From a checkpoint of a small transformer trained on Wikipedia: vocabulary 540.
Each number is 50 + 15 x the weight over the matrix's rms, rounded and kept within 0 to 99. Layers, rows and columns count from 0.

# v: layer 6 attention value, 32x128, rms 0.044, rows 16-25, columns 64-127
# o: layer 6 attention output (transposed), 128x128, rms 0.0531, rows 16-25,48-57,80-89,112-120, columns 64-127
v16:36 56 51 72 70 34 55 71 71 64 27 19 44 73 44 40 53 38 28 58 66 74 49 59 11 37 36 57 55 44 61 49 47 73 48 47 34 42 35 74 69 52 57 39 40 84 47 61 48 72 42 64 57 43 71 47 63 27 36 65 45 44 14 34
o16:48 63 54 46 58 39 65 41 60 72 28 73 35 24 52 49 20 79 32 70 20 53 65 66 38 59 65 48 71 69 34 44 76 08 43 44 43 70 58 57 47 64 43 11 35 38 61 42 45 39 37 37 21 54 51 41 27 52 45 45 34 46 43 58
o48:44 13 51 71 02 48 28 28 78 34 47 13 32 48 23 63 50 68 62 74 46 59 45 53 44 32 56 74 61 49 60 71 45 69 46 33 53 51 12 69 59 38 48 37 67 47 48 52 15 53 83 37 53 31 77 32 61 60 49 34 70 67 23 63
o80:47 37 42 62 43 59 16 48 35 31 57 32 73 67 38 42 73 66 61 56 52 72 58 38 56 52 54 62 37 59 34 38 63 47 51 65 45 57 57 51 43 74 44 56 47 39 51 44 52 45 47 42 49 69 47 34 43 28 28 32 48 65 46 56
o112:31 70 56 41 41 51 51 21 36 36 68 52 55 48 74 51 46 53 73 51 18 77 38 59 63 59 63 28 71 56 73 41 53 55 39 68 41 25 54 19 55 42 41 64 40 56 36 41 45 26 38 54 52 46 45 66 27 46 46 27 42 69 37 41
v17:45 36 78 30 37 59 68 57 47 31 53 75 55 45 37 38 36 54 76 38 43 65 61 58 71 42 13 45 61 47 42 27 70 67 32 79 73 27 35 40 47 57 62 34 28 50 61 34 57 57 65 49 53 34 63 33 16 46 68 47 52 74 54 53
o17:42 61 28 52 51 62 34 55 34 52 77 43 35 57 53 42 45 44 48 58 23 62 48 50 57 59 32 44 63 64 51 35 59 63 38 45 32 48 52 50 48 33 39 43 51 38 34 65 34 58 47 47 74 68 44 43 48 49 50 42 41 20 36 10
o49:59 82 51 34 70 32 31 64 36 39 65 38 78 39 05 36 26 34 73 23 50 74 99 99 65 52 81 45 32 73 07 37 67 28 73 40 47 43 39 78 43 64 72 53 59 73 46 61 41 31 39 80 41 63 59 52 64 25 40 36 26 49 54 51
o81:36 63 65 42 43 35 70 66 31 26 35 32 64 55 41 74 68 51 46 61 54 40 69 49 50 53 63 73 41 40 44 66 38 31 63 34 55 44 44 59 35 51 59 42 52 57 73 53 46 49 44 51 38 39 50 77 61 69 70 58 40 32 50 42
o113:46 63 41 35 39 94 17 33 65 69 53 25 30 28 36 47 94 83 57 36 30 45 27 40 43 61 49 65 50 47 48 52 16 37 67 36 72 39 57 42 52 49 50 67 43 61 71 51 46 36 61 49 56 55 45 43 73 56 29 48 15 62 49 57
v18:52 52 48 45 61 22 59 58 48 35 53 22 40 66 59 66 30 52 55 52 59 27 71 55 43 49 40 60 52 68 59 63 71 38 18 39 66 62 76 48 15 41 72 42 36 55 49 36 40 75 80 46 47 21 75 62 36 74 42 40 60 24 65 54
o18:49 36 46 34 35 72 27 40 64 69 51 58 36 57 65 46 39 51 49 57 44 58 44 51 40 53 52 47 31 41 47 48 35 34 52 63 43 53 44 24 61 45 51 65 56 71 24 92 38 69 54 49 42 56 36 60 37 53 46 66 57 53 41 49
o50:52 67 56 41 34 28 51 40 51 29 60 56 56 58 58 16 65 09 37 27 34 49 28 39 70 50 73 45 65 52 50 34 54 67 59 33 41 51 61 36 56 46 46 61 47 44 32 72 50 25 47 38 53 75 53 33 19 25 54 44 53 42 66 37
o82:43 33 48 68 60 47 41 47 38 53 55 69 54 49 53 53 54 56 59 52 50 40 69 50 58 45 43 54 24 51 23 60 57 47 59 56 52 50 36 73 42 66 56 53 40 37 52 34 53 39 21 71 57 56 59 44 49 27 48 63 26 73 46 42
o114:78 33 55 34 59 39 62 46 59 46 81 54 64 51 63 54 54 34 42 48 61 50 59 07 51 27 55 38 50 65 54 25 09 63 44 56 44 26 17 68 58 68 46 40 60 46 78 57 37 70 80 28 33 31 44 46 44 29 36 58 70 56 46 63
v19:41 45 40 54 30 23 61 64 55 53 39 52 60 39 83 19 77 61 46 62 49 73 35 50 54 42 58 57 29 59 56 57 41 61 50 53 35 53 43 53 38 39 76 75 68 61 70 67 41 68 47 12 55 41 95 26 42 24 47 69 63 83 21 69
o19:29 70 56 62 68 34 61 54 71 62 52 96 41 43 45 72 10 32 54 64 26 46 75 61 57 48 28 42 50 63 58 59 33 44 54 76 19 54 43 51 50 23 66 57 64 64 56 74 35 32 48 36 61 38 45 74 51 26 66 36 51 27 37 34
o51:38 78 44 44 73 40 52 75 36 62 63 76 52 39 62 28 44 38 27 50 68 64 51 65 31 36 73 47 23 51 39 48 62 54 63 68 84 49 81 41 56 58 29 50 45 49 31 79 69 51 33 67 54 43 38 60 37 45 50 38 73 40 67 71
o83:40 14 32 41 68 48 62 36 33 53 40 40 27 52 34 46 34 39 33 63 82 44 49 72 54 39 42 52 58 43 92 56 44 85 53 47 65 45 40 43 23 48 31 55 46 43 47 56 61 63 51 69 58 57 30 26 45 53 65 21 61 51 66 64
o115:54 78 41 42 33 51 24 41 50 28 50 53 33 35 18 82 38 50 66 60 48 34 34 47 75 52 34 38 45 74 27 54 64 50 42 69 35 57 24 42 48 59 65 39 78 64 42 51 49 47 59 59 68 59 31 44 56 39 46 74 31 45 51 36
v20:35 61 46 43 45 60 34 41 56 44 16 73 62 43 72 35 68 70 48 61 52 00 48 65 88 47 55 38 66 42 75 50 39 51 59 55 73 77 54 63 48 59 42 71 39 66 41 33 22 40 32 30 16 57 56 58 53 76 32 51 62 36 56 41
o20:44 55 51 39 61 57 44 58 73 50 29 55 55 53 30 49 50 71 83 72 49 48 50 66 37 42 52 43 32 52 48 43 47 64 45 55 35 52 49 39 53 27 49 26 56 55 49 64 48 48 36 40 23 43 59 36 38 61 62 58 23 80 31 34
o52:57 35 60 40 54 21 57 30 38 36 72 57 47 41 45 40 55 60 40 78 37 47 48 44 52 54 48 76 44 18 19 78 65 00 60 51 90 48 59 52 42 39 45 57 46 22 69 59 82 46 61 65 42 55 53 77 50 47 38 43 52 56 56 62
o84:37 14 37 56 57 28 62 55 53 27 60 37 57 41 32 45 63 48 05 26 38 60 40 42 58 61 57 44 41 68 45 54 58 43 53 74 41 22 50 52 57 43 55 72 51 54 71 59 51 47 47 70 68 42 57 29 63 32 36 46 58 46 51 41
o116:56 51 60 33 59 76 46 37 60 67 54 33 42 18 22 50 19 86 53 32 77 67 34 34 34 59 31 46 75 57 45 52 74 54 48 77 48 38 45 38 78 63 53 53 52 53 37 44 47 69 78 43 56 56 55 51 50 49 66 61 69 46 71 75
v21:59 54 70 38 62 46 29 33 34 71 49 39 62 40 16 75 65 05 69 60 49 30 38 38 57 56 30 43 49 33 54 46 31 23 56 51 58 61 44 51 27 51 64 35 69 14 70 39 61 68 65 67 65 53 52 57 70 65 77 60 57 36 71 64
o21:57 38 44 39 53 54 00 77 41 35 51 26 58 61 63 28 63 35 67 32 68 53 23 47 41 45 53 60 65 68 31 52 54 49 52 17 45 57 70 39 40 25 26 53 31 57 47 55 52 75 44 81 69 94 52 60 54 70 39 53 56 71 59 22
o53:49 36 56 26 36 48 80 43 45 34 59 48 52 62 66 41 76 52 56 31 53 47 29 56 76 65 61 67 24 46 34 30 80 47 70 51 56 63 75 51 72 27 54 50 29 61 43 54 30 67 48 25 24 41 58 46 08 40 56 39 63 38 72 42
o85:54 44 71 57 30 42 73 42 35 47 41 48 49 36 49 50 44 60 22 38 38 66 63 68 46 48 53 44 54 33 37 61 66 44 46 37 61 52 45 51 64 46 43 48 67 43 28 44 43 60 77 28 48 31 58 34 53 56 34 41 74 44 52 46
o117:52 05 74 56 73 46 61 67 38 30 51 72 46 39 38 45 42 53 30 64 74 47 66 49 46 62 53 61 43 49 71 47 73 56 42 46 50 46 49 23 57 58 48 48 32 45 44 57 50 32 49 56 42 24 27 69 39 36 35 24 50 46 43 60
v22:27 53 48 73 57 65 41 65 50 66 57 74 39 30 35 77 49 29 70 37 45 46 50 60 36 33 38 53 60 36 42 72 39 23 79 35 44 56 24 67 49 74 57 44 42 53 48 54 55 27 63 34 41 26 77 69 67 81 24 62 47 43 52 67
o22:78 76 39 49 39 58 57 51 37 23 45 35 62 71 54 27 54 27 39 35 42 63 43 46 59 68 25 64 60 66 56 38 37 59 63 61 30 38 62 47 52 47 58 51 34 58 51 49 62 51 56 58 83 59 39 52 52 34 57 59 48 40 58 71
o54:46 12 41 48 25 66 81 57 24 53 34 40 73 46 65 64 54 92 68 28 66 06 57 33 45 32 42 49 72 26 76 48 34 47 28 34 38 24 52 71 62 53 74 55 41 50 44 35 47 41 70 65 39 76 41 52 28 34 61 63 24 60 51 48
o86:69 39 23 19 43 32 49 33 58 57 67 60 57 39 72 59 34 41 70 51 50 73 27 52 69 54 56 64 52 27 68 67 55 22 52 24 74 49 45 60 60 42 40 36 33 70 41 65 38 51 64 73 38 48 71 62 25 49 34 40 78 51 46 44
o118:31 34 58 43 50 60 79 56 36 34 35 58 71 64 55 40 47 23 42 49 26 28 60 34 53 33 69 48 41 23 38 27 39 58 44 56 51 29 53 50 38 41 65 63 62 41 59 45 55 68 28 77 18 47 32 58 48 47 93 56 70 63 61 43
v23:87 42 66 36 35 72 74 43 50 42 74 69 45 39 57 42 78 58 44 66 43 34 38 35 54 33 49 64 54 37 61 57 34 57 45 34 68 59 63 50 74 45 85 49 44 14 70 36 56 51 67 71 60 36 66 55 64 43 58 37 38 63 20 56
o23:38 48 29 48 65 42 69 70 38 60 64 39 64 49 32 39 60 39 61 51 43 59 63 55 49 46 52 42 53 43 51 49 43 73 64 27 39 36 41 55 37 65 56 22 54 61 38 36 26 35 46 58 56 58 38 52 47 54 63 37 56 52 34 49
o55:27 75 46 48 60 63 50 57 53 37 45 48 47 43 53 36 49 36 21 38 54 54 52 87 28 56 50 49 33 57 37 57 51 24 54 75 71 46 81 75 32 43 27 27 53 57 38 54 37 32 28 84 77 67 81 15 61 41 50 29 34 57 60 82
o87:31 56 82 47 34 29 53 45 58 70 38 48 74 74 36 53 28 39 27 50 70 30 50 29 36 65 50 45 53 78 51 43 51 55 57 53 49 24 40 45 49 45 23 75 57 39 56 45 76 64 39 48 44 52 57 31 59 48 54 48 62 50 52 49
o119:77 49 63 36 45 43 40 48 54 45 70 69 44 14 59 63 30 66 48 55 64 67 42 65 38 59 43 48 54 60 52 42 43 53 57 44 62 54 30 48 39 59 52 28 38 81 38 44 36 69 72 38 34 30 33 67 53 56 28 43 56 41 53 34
v24:66 42 74 34 47 71 67 67 69 59 11 57 40 43 43 44 46 35 38 44 46 61 73 49 57 65 36 62 49 59 65 65 39 55 32 36 81 63 58 66 34 66 35 69 52 26 49 50 34 80 79 40 60 29 43 52 52 40 52 53 43 62 55 54
o24:67 60 33 47 58 48 30 43 52 42 37 52 56 68 43 37 58 33 43 51 35 59 57 53 40 60 47 43 64 79 42 45 37 78 57 30 34 46 73 36 23 35 42 49 59 57 71 63 50 51 48 59 62 39 37 47 44 55 38 51 67 52 23 51
o56:53 71 33 59 68 30 35 50 50 55 43 47 66 88 41 38 60 58 66 46 44 58 92 75 32 38 65 33 41 23 42 35 51 51 57 56 54 77 42 77 32 69 58 49 59 47 66 68 79 41 56 40 43 63 19 42 48 54 80 50 25 52 89 71
o88:60 69 72 71 48 44 38 52 89 72 81 50 30 60 46 46 53 68 41 34 41 48 40 39 60 61 26 42 55 50 48 34 26 48 60 46 73 32 26 60 64 82 63 11 65 42 44 46 35 23 49 20 53 38 66 41 68 16 47 59 47 32 23 46
o120:61 43 48 78 30 42 64 42 36 29 62 83 60 24 57 53 49 52 45 50 52 50 51 39 69 30 72 68 57 56 55 55 29 52 35 60 43 56 64 53 40 40 42 16 37 39 58 42 58 55 39 40 45 52 56 48 31 46 61 31 64 53 60 50
v25:42 42 32 31 43 49 62 80 47 27 11 50 49 30 62 83 42 32 70 68 80 59 45 46 31 42 31 48 61 59 45 00 55 54 44 66 27 53 48 44 47 28 65 48 56 92 50 76 37 60 46 38 50 37 63 55 59 17 48 37 71 40 17 38
o25:44 44 46 36 68 36 58 48 76 50 72 74 09 75 47 44 35 79 80 47 44 39 39 57 41 25 79 54 63 25 49 44 76 31 46 68 52 65 50 23 31 84 70 67 37 41 48 49 51 36 40 33 63 33 27 71 20 42 73 81 41 23 50 53
o57:53 66 30 54 45 29 50 35 43 48 65 51 76 78 49 49 55 54 55 22 17 35 42 69 45 15 55 54 51 28 47 51 41 40 53 46 34 39 26 67 33 55 49 45 44 51 70 84 27 61 51 70 66 27 57 48 68 41 56 22 62 62 54 40
o89:51 57 61 43 64 75 66 25 18 35 70 31 70 58 43 37 40 50 54 39 40 55 60 48 64 70 56 79 39 47 63 60 70 66 88 47 55 52 55 42 61 35 42 61 56 34 51 70 68 33 53 61 50 52 66 41 46 65 57 34 33 58 68 38